From a checkpoint of a small transformer trained on Wikipedia.
Training: a variant of SOAP for these matrices, 907M tokens.
Each number is 50 + 15 x the weight over its row's rms, rounded and kept within 0 to 99. Layers, rows and columns count from 0. The size before them is the row's rms in percent of the matrix's.

# k: layer 2 attention key, 320x320, rms 0.0592, rows 317-319, columns 224-255
# q: layer 2 attention query, 320x320, rms 0.0603, rows 318-319, columns 224-255
# v: layer 2 attention value, 320x320, rms 0.0472, rows 288-319, columns 224-255
# o: layer 2 attention output (transposed), 320x320, rms 0.0427, rows 288-319, columns 224-255
# up: layer 2 MLP up, 1280x320, rms 0.0505, rows 0-65, columns 224-255
# down: layer 2 MLP down (transposed), 1280x320, rms 0.0476, rows 0-64, columns 224-255
k317 139:58 26 43 84 56 71 69 59 47 39 66 54 46 85 55 32 71 60 57 32 82 46 73 39 26 71 48 77 60 60 54 44
q318 143:37 57 43 64 65 56 54 65 70 72 48 76 55 47 45 67 58 36 22 55 78 42 56 27 44 52 63 68 60 31 62 39
k318 130:30 26 26 49 51 61 47 66 30 35 62 57 46 74 38 39 48 65 47 63 64 63 38 48 63 64 37 71 60 67 13 58
q319 138:80 21 41 69 53 66 62 44 13 54 63 27 36 33 50 29 76 32 29 38 59 57 47 59 51 39 38 70 47 42 41 52
k319 137:54 38 50 60 55 44 55 73 52 63 52 45 45 16 34 45 34 70 58 52 77 38 60 44 62 42 62 48 45 67 50 23
v288 189:56 47 44 51 47 61 47 48 14 61 26 56 46 30 41 52 66 68 38 59 51 48 29 84 66 51 55 72 88 43 62 41
o288 147:74 64 49 49 46 74 54 63 41 51 48 55 30 36 34 18 76 36 41 57 33 37 51 48 41 71 41 36 24 71 42 60
v289 163:41 71 53 58 27 61 57 66 73 89 47 49 56 40 49 42 63 38 44 44 79 83 54 54 70 39 70 72 51 70 41 57
o289 137:75 55 27 40 54 47 59 40 33 29 53 43 45 50 64 62 81 83 61 44 45 40 39 40 52 54 38 45 33 64 38 53
v290 173:33 52 27 59 52 49 70 54 36 46 56 57 46 45 65 82 52 33 59 31 75 48 62 57 20 59 36 91 55 42 48 47
o290 138:63 33 41 66 42 44 44 24 85 39 57 48 17 24 35 42 73 88 52 80 10 50 45 46 68 49 45 34 50 44 50 61
v291 156:49 41 72 62 55 59 49 32 64 41 45 29 57 43 33 51 63 38 35 45 49 72 69 45 52 63 56 57 30 54 73 49
o291 133:44 56 63 56 74 60 53 51 09 45 33 43 58 20 58 44 33 69 43 57 55 59 59 73 68 45 13 67 41 37 21 38
v292 180:25 59 38 43 46 33 36 66 58 64 36 32 66 02 77 52 52 39 56 37 35 35 34 42 54 48 42 38 61 49 56 41
o292 144:41 40 59 42 54 21 52 47 70 37 65 69 81 53 54 47 32 72 45 40 70 52 56 61 46 46 67 46 74 52 47 49
v293 168:87 54 60 73 41 66 30 58 74 62 41 39 30 75 61 70 42 43 41 33 23 37 56 42 41 42 80 42 72 56 00 53
o293 144:29 48 37 45 58 37 65 67 30 62 32 61 56 43 42 54 52 74 66 54 47 54 59 58 45 49 38 62 19 52 57 61
v294 178:62 50 63 39 41 35 51 48 46 57 49 51 64 48 60 45 50 76 33 39 27 49 32 59 80 47 50 48 40 41 71 45
o294 149:27 54 50 51 53 77 38 73 42 37 74 49 30 47 34 65 36 38 64 45 51 54 55 39 40 57 62 36 50 58 40 53
v295 176:70 52 70 43 70 74 47 59 32 43 61 67 55 29 33 32 51 49 59 44 33 28 52 13 56 59 99 19 67 53 52 59
o295 147:78 43 51 46 56 58 65 99 42 41 45 38 39 45 55 44 44 30 57 44 52 73 62 47 58 69 67 54 48 57 44 55
v296 177:53 41 61 44 66 59 59 40 51 28 37 54 44 51 53 72 44 53 12 61 57 76 38 67 30 69 51 52 40 31 72 70
o296 142:34 65 68 57 35 76 47 39 43 55 56 49 85 47 52 55 56 36 55 53 65 16 47 53 35 33 40 76 43 68 33 60
v297 155:52 56 34 59 32 65 37 42 55 29 48 19 70 53 56 82 42 48 17 46 42 58 21 49 30 32 62 56 49 46 53 50
o297 139:34 52 58 61 88 39 58 43 79 99 61 44 58 37 62 45 81 46 70 32 46 37 49 42 57 47 43 70 50 41 48 57
v298 170:74 50 69 62 50 40 33 64 30 41 59 42 71 35 25 65 57 71 45 41 64 50 39 61 43 27 53 69 30 37 70 22
o298 139:75 48 49 47 34 37 55 50 49 72 65 66 40 84 52 33 14 26 53 34 59 42 59 45 51 54 60 62 27 56 31 51
v299 169:44 56 52 56 50 42 66 45 47 27 49 43 43 37 38 47 39 60 48 46 60 51 58 63 42 63 63 48 50 47 49 55
o299 135:67 50 63 35 32 40 55 75 22 56 42 44 71 79 54 40 50 54 46 64 47 25 50 51 46 23 48 60 50 34 51 65
v300 183:75 41 52 45 50 20 31 72 40 54 46 39 25 57 47 30 49 98 44 24 64 56 46 28 49 35 48 55 50 47 69 32
o300 146:21 48 48 52 87 56 53 49 00 46 62 45 70 50 49 39 41 49 49 31 68 75 47 59 53 34 32 37 64 21 75 32
v301 167:56 70 49 50 59 50 61 56 74 70 46 54 28 39 43 28 40 25 42 32 42 33 47 31 21 57 54 15 41 58 33 64
o301 131:50 38 51 44 43 12 53 42 48 60 54 46 72 24 35 55 63 72 30 54 50 65 61 67 55 45 47 60 61 41 49 51
v302 184:61 32 33 63 47 34 48 53 41 44 37 31 59 69 58 45 30 68 32 65 52 57 69 63 61 70 75 77 64 39 57 42
o302 143:54 56 61 49 60 47 41 49 32 42 62 52 41 62 60 45 62 44 49 56 48 52 36 58 48 32 29 47 56 38 46 36
v303 173:60 47 63 40 58 61 28 47 65 79 48 80 69 43 53 68 61 60 79 49 35 35 23 36 29 77 41 38 34 56 78 47
o303 141:31 50 38 40 52 36 82 49 16 56 63 46 00 40 60 52 82 37 67 54 65 52 55 47 29 36 58 63 57 62 44 48
v304 174:23 40 54 49 51 46 71 49 61 39 32 25 48 27 43 77 65 51 67 49 27 56 75 55 65 78 65 57 33 47 39 53
o304 141:48 51 42 34 56 46 44 43 68 68 65 67 32 48 42 41 63 28 60 78 69 45 63 43 42 30 56 46 47 45 37 72
v305 168:68 62 48 55 67 86 90 51 54 52 38 58 77 27 42 56 51 57 59 53 50 61 38 75 63 44 54 52 30 46 54 47
o305 143:29 55 62 55 37 38 26 27 49 46 45 37 41 25 37 56 21 27 58 70 40 21 64 59 42 52 25 51 43 48 27 69
v306 175:60 55 72 48 39 67 81 31 55 52 43 34 53 35 44 50 73 36 59 73 42 95 57 24 66 39 21 46 26 59 60 72
o306 141:25 55 33 56 59 48 51 46 50 44 75 47 65 60 51 58 78 51 54 27 37 46 58 77 58 58 76 35 75 64 34 48
v307 157:76 52 40 39 38 57 46 41 51 60 68 61 23 45 48 34 76 52 71 65 91 55 28 20 50 14 39 44 57 55 37 34
o307 138:51 31 41 40 57 53 57 56 59 42 55 48 57 55 35 54 43 24 30 36 22 53 55 69 63 37 50 61 48 61 55 28
v308 185:47 42 53 53 44 69 37 43 70 41 36 52 75 47 29 79 55 39 52 45 01 79 84 55 52 58 67 43 68 43 70 59
o308 145:36 60 30 29 34 56 63 40 50 30 50 38 49 34 43 52 57 54 53 55 64 42 35 30 54 29 11 62 60 50 48 65
v309 157:46 64 72 57 52 51 37 45 70 49 53 62 35 57 41 44 64 14 43 55 58 47 40 27 60 89 44 32 44 58 38 42
o309 127:59 69 43 35 22 64 45 33 79 60 81 40 36 38 56 57 37 65 67 29 54 36 31 62 42 19 47 70 96 17 52 52
v310 177:41 16 51 25 41 53 36 31 26 86 64 30 32 51 42 79 54 44 79 21 71 41 57 57 31 56 53 45 18 63 56 42
o310 141:65 49 47 53 60 49 59 63 48 51 18 61 54 49 73 45 30 79 62 57 25 48 55 61 45 55 29 58 49 42 47 70
v311 158:41 69 39 43 36 52 73 67 59 47 49 57 55 56 44 48 45 68 39 35 58 35 48 44 39 58 17 34 54 32 37 62
o311 142:20 51 55 47 59 59 51 37 88 64 43 40 30 63 55 44 48 26 66 88 65 30 55 60 55 53 77 77 29 30 50 63
v312 173:57 50 29 49 19 31 37 62 31 66 41 54 56 32 40 51 44 31 44 68 49 45 21 60 73 39 54 50 60 37 63 32
o312 142:49 43 36 46 71 48 61 33 40 11 52 43 54 52 58 52 17 52 60 32 40 45 45 51 81 35 44 38 54 67 62 47
v313 180:45 51 43 27 25 82 39 49 32 51 37 41 49 09 23 53 59 52 30 73 22 35 43 46 29 74 37 61 44 64 97 46
o313 144:48 42 59 58 90 54 68 65 12 54 39 52 26 67 62 57 52 16 74 14 54 71 52 60 50 30 45 40 33 44 30 36
v314 160:48 46 39 36 64 56 43 26 49 38 56 91 55 25 40 33 50 44 11 48 50 48 64 51 71 29 85 37 58 81 65 58
o314 137:80 51 38 60 73 41 37 81 49 69 48 39 39 70 53 52 67 33 50 25 41 55 47 55 38 54 49 39 47 51 38 43
v315 166:76 55 52 42 44 43 55 35 73 75 81 55 58 42 52 43 54 13 44 50 44 20 81 38 62 61 04 61 64 38 17 65
o315 143:46 59 54 59 56 63 33 54 54 33 58 49 23 45 41 52 33 71 60 17 50 91 42 62 54 32 29 03 17 70 55 42
v316 181:30 54 43 41 38 44 57 52 70 74 84 66 53 73 51 56 60 42 65 58 66 46 52 34 47 54 35 64 17 51 53 24
o316 148:57 75 37 51 42 44 67 64 33 26 57 52 25 29 37 56 52 66 93 36 57 48 50 67 47 37 39 67 52 58 66 51
v317 194:50 44 54 74 58 66 33 53 17 57 49 53 37 30 34 69 78 55 62 28 48 54 51 28 45 30 77 38 73 79 20 44
o317 151:83 61 59 51 67 60 48 42 56 51 42 67 63 51 64 47 18 34 71 47 68 58 73 22 55 52 45 46 13 49 55 55
v318 171:61 59 46 32 61 68 07 75 52 76 58 41 47 34 56 26 36 59 40 38 56 48 56 35 50 40 57 23 46 54 47 45
o318 146:39 56 42 53 57 47 59 57 23 33 33 46 61 73 43 47 21 47 24 38 42 56 21 27 43 27 51 72 73 65 49 54
v319 178:39 55 51 77 54 46 66 74 39 43 71 72 47 24 36 52 63 78 48 79 46 46 69 57 60 65 13 34 42 40 55 45
o319 141:49 32 63 54 18 60 62 52 32 26 59 50 57 51 56 36 49 33 47 49 52 40 52 44 36 50 46 73 68 53 50 32
up0 116:71 56 44 58 49 38 54 49 37 34 52 71 40 47 41 37 57 60 56 54 52 60 52 51 66 60 69 34 28 67 36 39
down0 114:47 28 54 28 60 64 49 44 59 78 38 22 63 34 40 51 42 66 47 22 54 29 56 38 51 34 14 63 39 70 43 46
up1 086:65 49 38 50 71 05 60 59 39 17 46 66 65 71 51 68 85 36 57 67 59 67 54 36 60 42 91 26 39 65 48 43
down1 098:57 46 61 42 59 46 62 55 57 38 30 36 26 67 49 57 09 69 43 50 37 53 68 57 36 31 41 33 51 87 45 67
up2 094:42 47 67 32 40 53 60 48 21 48 24 71 46 41 42 42 27 39 24 60 31 55 38 72 63 24 61 32 41 35 49 47
down2 096:57 28 46 43 66 35 46 47 53 55 98 48 39 65 49 56 66 60 52 49 59 30 38 79 50 23 56 47 59 41 84 56
up3 088:60 74 52 51 70 59 69 36 27 33 58 56 41 51 66 40 40 30 25 37 21 35 53 80 46 38 81 40 41 78 68 32
down3 097:65 49 52 56 36 49 43 94 52 67 69 45 64 49 67 50 63 54 43 33 54 58 32 40 18 61 72 39 44 49 70 35
up4 103:35 69 48 43 26 43 44 71 65 56 46 46 40 56 58 42 40 58 54 67 68 51 45 32 50 22 45 64 70 57 50 45
down4 101:49 56 70 33 54 63 48 48 39 53 61 27 52 46 75 44 49 17 75 49 37 59 58 00 25 63 53 54 47 52 63 11
up5 083:35 83 42 56 47 28 37 54 31 54 55 36 56 43 49 54 46 65 55 83 27 52 20 60 45 56 22 23 59 56 30 55
down5 087:52 42 56 52 45 46 33 45 62 71 41 37 03 55 62 52 74 61 58 08 52 65 51 74 79 47 55 42 51 30 68 55
up6 095:32 20 68 44 89 30 38 47 44 34 48 48 59 71 33 58 26 46 46 59 39 53 38 72 55 67 37 72 40 29 54 44
down6 102:43 38 45 33 48 43 30 53 58 86 34 58 06 18 42 65 28 43 54 74 46 69 54 26 50 66 47 68 47 45 41 43
up7 090:38 71 38 49 23 34 40 36 43 33 81 34 60 58 76 52 51 44 38 44 12 64 35 59 38 61 61 60 60 69 70 56
down7 095:36 57 53 44 73 52 62 06 35 21 67 66 71 53 35 42 26 46 75 50 61 64 85 59 34 50 27 46 26 25 32 41
up8 103:73 59 42 55 77 71 37 67 39 42 35 27 81 56 28 35 61 40 14 76 44 46 46 31 63 50 64 56 51 37 54 62
down8 102:56 40 52 67 40 40 60 38 26 57 64 60 42 43 48 64 29 50 55 72 39 59 41 28 39 55 54 49 64 49 79 48
up9 105:50 27 78 64 32 62 59 40 84 52 47 59 40 53 37 55 64 75 54 56 39 57 41 43 58 32 60 38 64 50 47 58
down9 100:46 43 48 60 61 27 62 36 63 69 61 43 28 63 55 53 53 48 28 54 48 29 60 35 54 34 36 39 23 46 45 59
up10 100:44 35 77 69 77 14 49 40 24 87 34 67 62 46 77 78 38 39 92 56 69 22 17 27 38 54 64 70 60 34 42 45
down10 104:36 66 61 79 84 43 53 66 30 46 07 37 90 39 27 61 38 60 30 77 38 43 53 35 42 44 71 44 69 42 74 58
up11 104:36 62 46 39 49 42 58 49 30 82 63 26 50 57 45 53 47 38 47 63 51 55 32 76 54 55 49 40 33 48 80 49
down11 093:63 51 72 61 48 30 35 45 43 57 57 34 30 61 45 30 70 61 63 34 41 47 77 47 34 39 54 53 64 48 58 60
up12 125:47 45 50 58 51 00 42 44 36 67 43 40 47 63 51 66 47 48 61 32 58 38 35 32 54 40 45 59 63 81 43 33
down12 103:80 38 60 38 37 44 57 38 32 62 27 49 34 50 30 44 99 60 42 43 88 64 51 37 56 37 38 37 43 21 47 52
up13 112:45 59 66 71 56 52 50 34 47 25 56 32 70 26 67 66 65 57 50 34 45 59 67 39 56 68 33 41 84 50 36 77
down13 112:22 53 83 58 54 70 55 35 46 55 47 37 63 48 53 36 47 38 56 52 44 45 44 48 61 50 42 62 61 43 32 44
up14 096:38 79 30 53 32 60 59 60 84 48 35 33 73 54 72 58 72 57 19 42 20 52 29 62 09 44 30 38 47 29 47 46
down14 099:68 33 56 83 40 61 46 29 74 60 44 41 47 47 36 51 19 43 34 62 14 32 44 64 60 41 72 66 49 40 53 41
up15 103:34 51 68 44 62 57 53 43 58 44 69 46 45 43 41 42 58 23 66 49 46 25 63 53 37 37 36 53 31 41 44 24
down15 100:70 48 56 24 40 56 56 62 50 58 43 61 45 78 45 43 76 47 69 50 67 31 74 62 58 27 85 29 55 37 59 37
up16 111:35 37 50 40 42 10 49 75 53 60 53 68 76 76 62 31 61 45 40 62 31 33 64 35 57 66 47 56 56 62 61 41
down16 102:51 41 36 47 49 53 44 60 78 48 49 67 72 66 57 49 42 52 72 32 74 45 47 54 27 47 58 28 54 48 58 50
up17 090:84 62 46 47 61 44 30 58 54 58 23 31 60 39 51 78 89 49 47 43 44 33 51 42 24 43 63 18 77 32 58 55
down17 097:35 56 50 59 45 71 56 36 22 61 74 40 66 63 40 47 60 30 29 66 43 22 36 59 47 67 39 62 39 74 36 44
up18 097:53 46 41 37 56 53 80 40 36 45 44 74 76 60 52 49 60 52 39 57 23 42 38 59 27 61 67 42 83 52 54 31
down18 098:34 66 51 53 59 64 52 43 40 66 68 60 55 35 46 57 47 37 55 71 58 54 60 56 54 33 70 29 61 57 39 61
up19 088:63 73 65 40 68 45 27 55 52 40 37 64 38 63 48 69 69 50 52 56 76 45 56 55 54 36 54 44 37 43 76 66
down19 097:37 38 47 21 52 58 58 44 45 55 49 32 25 66 74 56 58 39 74 55 52 52 49 61 65 90 60 90 72 67 40 39
up20 102:59 49 49 38 43 63 53 45 81 62 67 43 74 24 72 61 56 59 51 54 70 42 65 78 51 71 50 37 47 66 45 54
down20 103:34 67 32 59 74 56 68 48 67 14 49 43 58 49 51 58 41 57 37 74 27 40 43 34 51 45 70 55 65 28 38 48
up21 106:56 49 52 82 79 47 36 28 32 44 43 49 53 75 55 52 60 60 56 44 41 57 69 38 57 87 70 29 54 31 75 66
down21 100:92 48 52 64 59 32 40 36 60 25 54 69 49 63 50 30 66 34 31 82 32 33 54 80 33 38 64 45 43 51 36 60
up22 116:50 34 46 57 49 40 57 64 10 71 53 70 46 60 59 51 99 50 83 77 55 73 35 63 55 63 45 27 47 58 50 64
down22 115:50 48 54 36 61 62 69 63 42 46 44 54 45 87 41 40 25 52 66 53 39 51 69 43 39 67 37 52 65 67 42 67
up23 095:62 30 79 52 69 15 48 46 58 73 53 55 39 40 60 45 36 36 41 36 37 53 63 61 61 25 60 65 55 41 50 52
down23 110:44 62 37 75 66 45 58 37 17 57 83 52 33 55 51 47 64 74 59 50 50 60 66 58 61 20 53 38 45 49 33 59
up24 119:24 42 55 71 65 41 68 45 68 53 62 48 38 58 60 55 35 32 31 20 60 56 58 54 56 59 59 73 61 35 50 32
down24 111:42 50 58 74 82 29 56 51 62 40 32 51 68 51 53 60 40 01 64 49 53 39 39 32 41 67 79 72 40 42 46 31
up25 107:49 39 48 32 43 69 51 54 53 77 46 51 55 57 60 58 61 58 36 55 36 86 35 87 45 45 53 43 56 37 55 49
down25 102:44 27 85 52 62 60 41 74 45 11 47 15 56 51 48 34 57 61 62 49 47 84 63 56 42 33 38 93 32 51 56 44
up26 096:54 47 46 11 25 47 21 49 18 27 67 66 29 44 26 48 57 23 40 44 53 63 61 42 29 41 48 57 53 58 47 36
down26 098:35 69 55 35 60 49 48 49 45 33 29 73 38 45 61 53 28 37 78 60 31 52 71 67 85 59 35 45 53 47 66 32
up27 111:68 42 58 44 96 76 58 53 30 29 51 49 30 42 53 37 23 24 29 47 54 65 59 51 52 51 77 17 48 58 47 37
down27 103:60 54 36 36 66 05 64 50 42 42 34 62 29 67 62 57 24 62 62 70 61 56 27 33 50 61 65 74 50 75 36 82
up28 097:26 60 42 42 60 47 34 55 15 64 43 48 71 25 47 23 67 38 37 64 61 29 51 21 47 42 31 81 59 26 41 56
down28 097:49 57 44 14 56 48 53 58 70 47 49 53 28 60 57 70 42 54 43 44 48 50 29 47 35 38 68 23 46 35 54 28
up29 098:39 64 57 69 56 49 38 63 56 39 49 61 68 57 69 39 61 49 63 72 53 24 56 38 64 52 65 76 49 39 39 54
down29 111:34 35 48 52 35 53 52 34 64 50 56 43 47 26 61 55 67 32 55 31 14 73 23 54 34 51 61 57 52 62 33 59
up30 100:48 60 59 38 85 68 79 73 48 54 49 66 55 51 45 53 60 47 58 44 33 40 68 39 26 50 30 79 66 49 45 50
down30 098:51 52 72 66 38 45 47 39 65 65 53 31 43 68 50 54 47 33 59 58 52 67 47 29 74 41 70 17 50 58 66 21
up31 100:73 41 46 64 71 49 70 46 51 53 53 64 36 29 68 54 46 88 80 83 40 55 64 67 47 40 16 09 60 38 27 63
down31 096:16 72 73 57 53 60 56 49 36 35 45 40 53 45 47 63 65 63 10 05 50 58 43 48 61 54 36 69 51 26 34 78
up32 093:24 61 32 69 54 31 56 75 34 29 34 68 70 61 49 51 46 45 48 54 47 91 63 48 49 53 32 36 22 63 42 39
down32 097:51 50 70 71 45 42 59 16 57 49 36 51 25 43 49 62 63 55 71 29 23 53 26 76 34 40 52 59 74 29 63 64
up33 102:68 41 56 63 62 46 35 47 23 61 39 23 63 61 36 68 25 83 41 47 57 57 45 62 45 65 90 75 40 46 57 52
down33 098:46 54 32 26 59 63 57 31 58 39 37 39 52 40 62 31 21 28 27 79 65 75 54 47 59 33 44 56 30 61 87 33
up34 109:53 45 38 42 55 44 40 41 63 35 30 43 19 14 53 40 47 11 51 28 53 62 49 55 56 40 11 71 69 27 25 33
down34 101:45 68 40 41 57 68 39 46 47 41 47 10 27 45 64 68 44 51 24 82 78 39 69 49 59 60 51 71 55 48 53 52
up35 101:59 29 46 64 68 39 59 46 70 45 64 53 50 55 51 43 29 63 27 51 15 38 50 60 49 49 49 56 61 67 47 44
down35 107:38 33 67 79 44 63 89 50 45 33 38 46 60 43 77 46 56 48 73 85 61 24 42 68 53 63 29 80 50 54 42 51
up36 092:24 44 52 75 61 32 37 25 19 53 85 34 24 46 68 50 29 25 52 38 35 37 53 58 27 63 60 64 66 51 43 42
down36 097:46 55 31 33 58 60 32 23 36 27 44 52 39 33 58 64 54 58 52 42 49 73 50 66 47 62 68 48 26 53 60 55
up37 103:42 44 50 50 55 53 49 73 61 18 54 56 29 46 55 58 39 62 64 74 76 62 53 53 45 41 73 57 18 54 44 35
down37 098:62 62 61 58 72 55 48 50 70 63 73 32 45 69 88 71 48 58 51 49 55 46 43 72 71 39 18 87 25 67 54 40
up38 112:81 45 57 59 38 49 43 66 56 37 65 57 66 52 43 42 70 49 55 76 34 78 38 48 60 49 78 37 91 52 54 46
down38 108:37 37 67 76 59 71 74 66 42 19 65 43 78 68 48 44 57 57 30 47 43 59 40 22 48 34 49 34 68 53 26 63
up39 097:70 47 50 69 59 61 46 53 45 36 63 52 33 61 65 68 39 43 83 59 48 52 51 48 33 80 54 72 73 55 44 28
down39 098:18 52 30 49 59 14 63 42 67 47 47 54 54 47 45 38 67 23 58 62 48 43 57 63 61 43 50 53 61 28 36 62
up40 106:51 31 52 58 40 19 58 42 53 62 53 42 63 44 48 58 42 67 41 44 71 49 38 44 68 64 67 82 34 33 42 74
down40 110:37 28 47 42 43 10 30 37 41 62 54 40 75 66 40 64 49 75 33 46 50 64 65 68 59 41 42 44 60 48 48 43
up41 105:51 66 61 55 31 99 45 57 22 59 45 28 19 51 31 49 46 47 52 58 67 31 50 75 49 62 67 49 56 63 45 70
down41 098:33 50 51 36 45 53 48 43 76 25 53 72 29 27 71 67 57 42 92 32 40 50 43 50 49 38 30 47 17 49 25 60
up42 108:62 64 50 84 65 48 69 65 72 32 53 60 58 40 52 51 39 58 26 32 59 65 43 58 40 87 66 71 79 62 56 41
down42 095:50 51 29 59 39 47 55 39 48 49 39 54 47 43 37 48 55 53 42 51 05 29 52 27 76 43 55 49 43 44 35 44
up43 100:28 53 64 70 57 58 67 66 64 54 57 30 58 56 46 43 39 59 17 74 37 71 54 52 57 48 47 58 41 29 65 37
down43 099:58 51 51 53 57 69 48 82 17 44 39 55 35 66 54 55 49 34 54 67 68 65 39 30 45 41 73 38 44 54 56 42
up44 087:29 50 27 40 68 68 69 58 39 42 64 59 63 31 54 80 50 32 52 60 38 70 51 60 75 72 70 37 73 45 56 25
down44 094:45 63 72 38 33 53 34 39 49 57 41 58 52 57 56 68 61 19 37 48 64 38 42 46 42 66 52 47 51 35 56 22
up45 107:45 44 15 24 52 40 43 62 59 51 44 48 81 39 37 62 45 63 68 48 75 33 30 46 33 42 52 28 48 61 66 51
down45 097:65 70 72 43 49 61 53 57 47 71 34 47 50 37 25 64 29 83 48 77 73 33 66 15 42 67 54 45 23 58 28 52
up46 107:84 28 46 41 64 65 55 37 56 37 68 54 45 42 45 53 60 51 59 33 34 57 52 52 64 55 58 49 38 22 41 53
down46 108:77 36 41 29 34 38 43 59 53 69 40 66 75 61 58 53 54 41 40 55 54 56 46 53 45 49 38 36 76 46 45 62
up47 108:44 61 66 71 71 37 59 52 65 43 60 74 39 69 72 33 76 56 62 43 52 18 32 36 43 37 71 78 33 36 33 44
down47 091:43 89 51 54 38 67 31 29 59 50 41 53 51 47 30 56 38 47 64 61 18 55 46 53 57 65 51 66 58 09 37 35
up48 107:43 62 54 40 63 48 76 28 45 62 67 42 57 40 37 42 51 70 85 62 43 71 81 73 53 56 67 43 27 42 50 33
down48 111:27 47 63 48 68 74 34 36 74 51 52 62 48 44 46 38 41 55 85 51 49 50 24 50 75 73 52 39 60 60 51 35
up49 104:34 47 65 59 79 61 45 49 56 43 76 57 58 83 67 44 54 63 55 75 29 41 39 38 42 49 69 42 43 82 40 17
down49 102:58 60 46 47 87 67 65 64 45 41 36 60 40 67 53 71 36 64 49 69 43 61 49 57 44 32 47 57 22 55 66 38
up50 091:41 46 54 64 50 79 75 58 58 29 14 75 56 44 66 65 65 62 58 40 32 56 60 62 66 56 70 44 74 40 42 53
down50 099:63 50 46 38 59 71 36 76 24 73 79 85 32 37 44 55 42 79 46 38 56 79 56 68 50 57 74 41 70 68 26 56
up51 102:46 53 44 73 45 40 15 29 35 71 65 91 66 57 69 47 46 46 52 59 84 35 47 59 27 56 41 50 64 51 29 52
down51 106:61 63 66 48 52 58 52 49 55 58 74 48 66 47 50 68 35 74 47 35 50 36 51 54 38 19 62 52 63 46 38 59
up52 089:25 61 61 62 62 42 77 71 44 25 24 38 37 80 59 48 67 59 31 85 32 32 33 37 61 57 25 36 57 56 45 38
down52 102:37 69 38 55 73 44 44 60 40 58 36 50 42 39 46 37 37 48 54 37 40 25 36 71 81 46 60 44 49 40 62 23
up53 109:48 47 55 79 49 42 72 39 25 52 61 41 71 56 47 44 48 57 32 46 65 41 63 61 42 46 48 67 58 68 59 47
down53 101:34 54 49 38 59 58 58 40 56 71 58 48 65 49 50 49 44 27 52 57 69 36 55 53 50 52 44 56 35 56 56 49
up54 110:51 53 35 37 48 35 43 68 46 52 46 10 70 47 48 48 41 49 35 61 58 56 64 51 81 32 74 69 61 55 56 61
down54 103:59 74 48 45 62 54 44 43 41 26 22 74 50 28 45 42 74 53 39 79 46 92 36 48 55 47 69 55 69 69 76 44
up55 116:40 48 56 20 61 18 54 64 68 49 55 57 43 49 43 67 57 37 47 55 60 41 57 41 62 44 48 47 48 41 16 38
down55 104:88 73 41 55 46 48 69 71 54 68 47 37 51 62 50 53 46 61 61 46 60 41 33 36 68 61 81 51 64 52 49 44
up56 109:61 43 29 57 80 55 62 72 40 63 31 47 55 44 57 46 44 27 91 37 33 45 55 62 57 46 47 63 88 63 54 58
down56 108:35 67 29 76 43 61 54 58 88 67 62 49 68 52 48 59 53 46 45 42 54 51 69 52 68 54 60 93 66 52 42 47
up57 112:40 41 53 56 71 58 60 43 39 82 49 68 71 60 47 57 52 65 74 66 32 54 59 54 69 64 55 31 55 16 55 64
down57 102:72 59 43 13 28 42 37 42 44 49 48 37 57 47 39 30 64 02 28 48 82 52 54 61 43 48 48 62 69 48 51 71
up58 099:55 60 57 35 56 58 28 52 19 63 54 39 37 40 37 48 74 15 45 64 54 60 30 64 56 35 76 61 47 65 55 41
down58 095:76 60 29 47 30 74 21 58 66 37 46 50 55 58 42 40 48 51 47 65 14 68 44 43 51 60 48 31 73 63 57 51
up59 095:35 68 41 58 48 58 61 72 68 21 55 44 27 50 58 09 90 58 42 25 30 61 43 65 44 50 65 71 67 70 47 57
down59 094:67 42 52 59 63 52 66 77 32 43 54 41 39 42 26 44 47 43 56 80 45 47 44 35 46 45 50 48 51 52 52 66
up60 103:56 83 47 70 50 30 61 60 63 52 86 46 39 45 46 39 37 58 32 40 52 59 30 58 49 23 60 50 59 46 92 44
down60 111:56 71 54 46 54 60 36 56 51 54 52 47 56 47 50 37 52 66 32 33 36 62 36 30 53 35 47 61 85 51 59 42
up61 103:32 52 48 34 47 50 65 52 66 89 64 45 71 69 57 58 55 45 68 53 54 84 17 34 52 35 71 36 59 54 66 61
down61 110:64 39 33 60 32 62 34 63 41 65 44 41 42 54 50 39 27 49 79 39 51 38 34 42 47 20 52 22 47 43 40 54
up62 090:45 26 47 45 36 29 46 51 43 81 28 68 48 51 44 52 60 44 46 69 66 50 48 50 57 27 42 37 46 60 37 57
down62 092:50 42 43 32 65 58 60 41 51 31 21 50 37 54 58 43 42 64 49 40 55 47 70 29 19 49 54 42 40 32 84 24
up63 087:54 51 28 53 47 17 49 40 73 73 36 56 43 49 60 63 71 54 58 59 55 68 41 63 57 25 56 37 62 47 50 70
down63 097:49 46 49 56 08 40 52 43 27 15 18 46 43 22 64 47 42 41 45 02 45 42 45 54 44 50 05 41 48 57 56 24
up64 096:44 75 42 56 56 27 55 53 27 45 51 53 56 56 60 39 42 19 50 77 37 58 47 43 65 58 62 54 36 47 43 67
down64 102:78 65 36 47 47 41 46 35 77 62 34 43 32 56 64 50 83 42 77 47 30 44 68 60 58 50 81 52 30 53 20 57
up65 108:52 73 22 63 51 49 68 59 41 50 04 61 71 63 53 35 66 46 63 41 32 70 22 53 55 64 27 37 48 58 59 33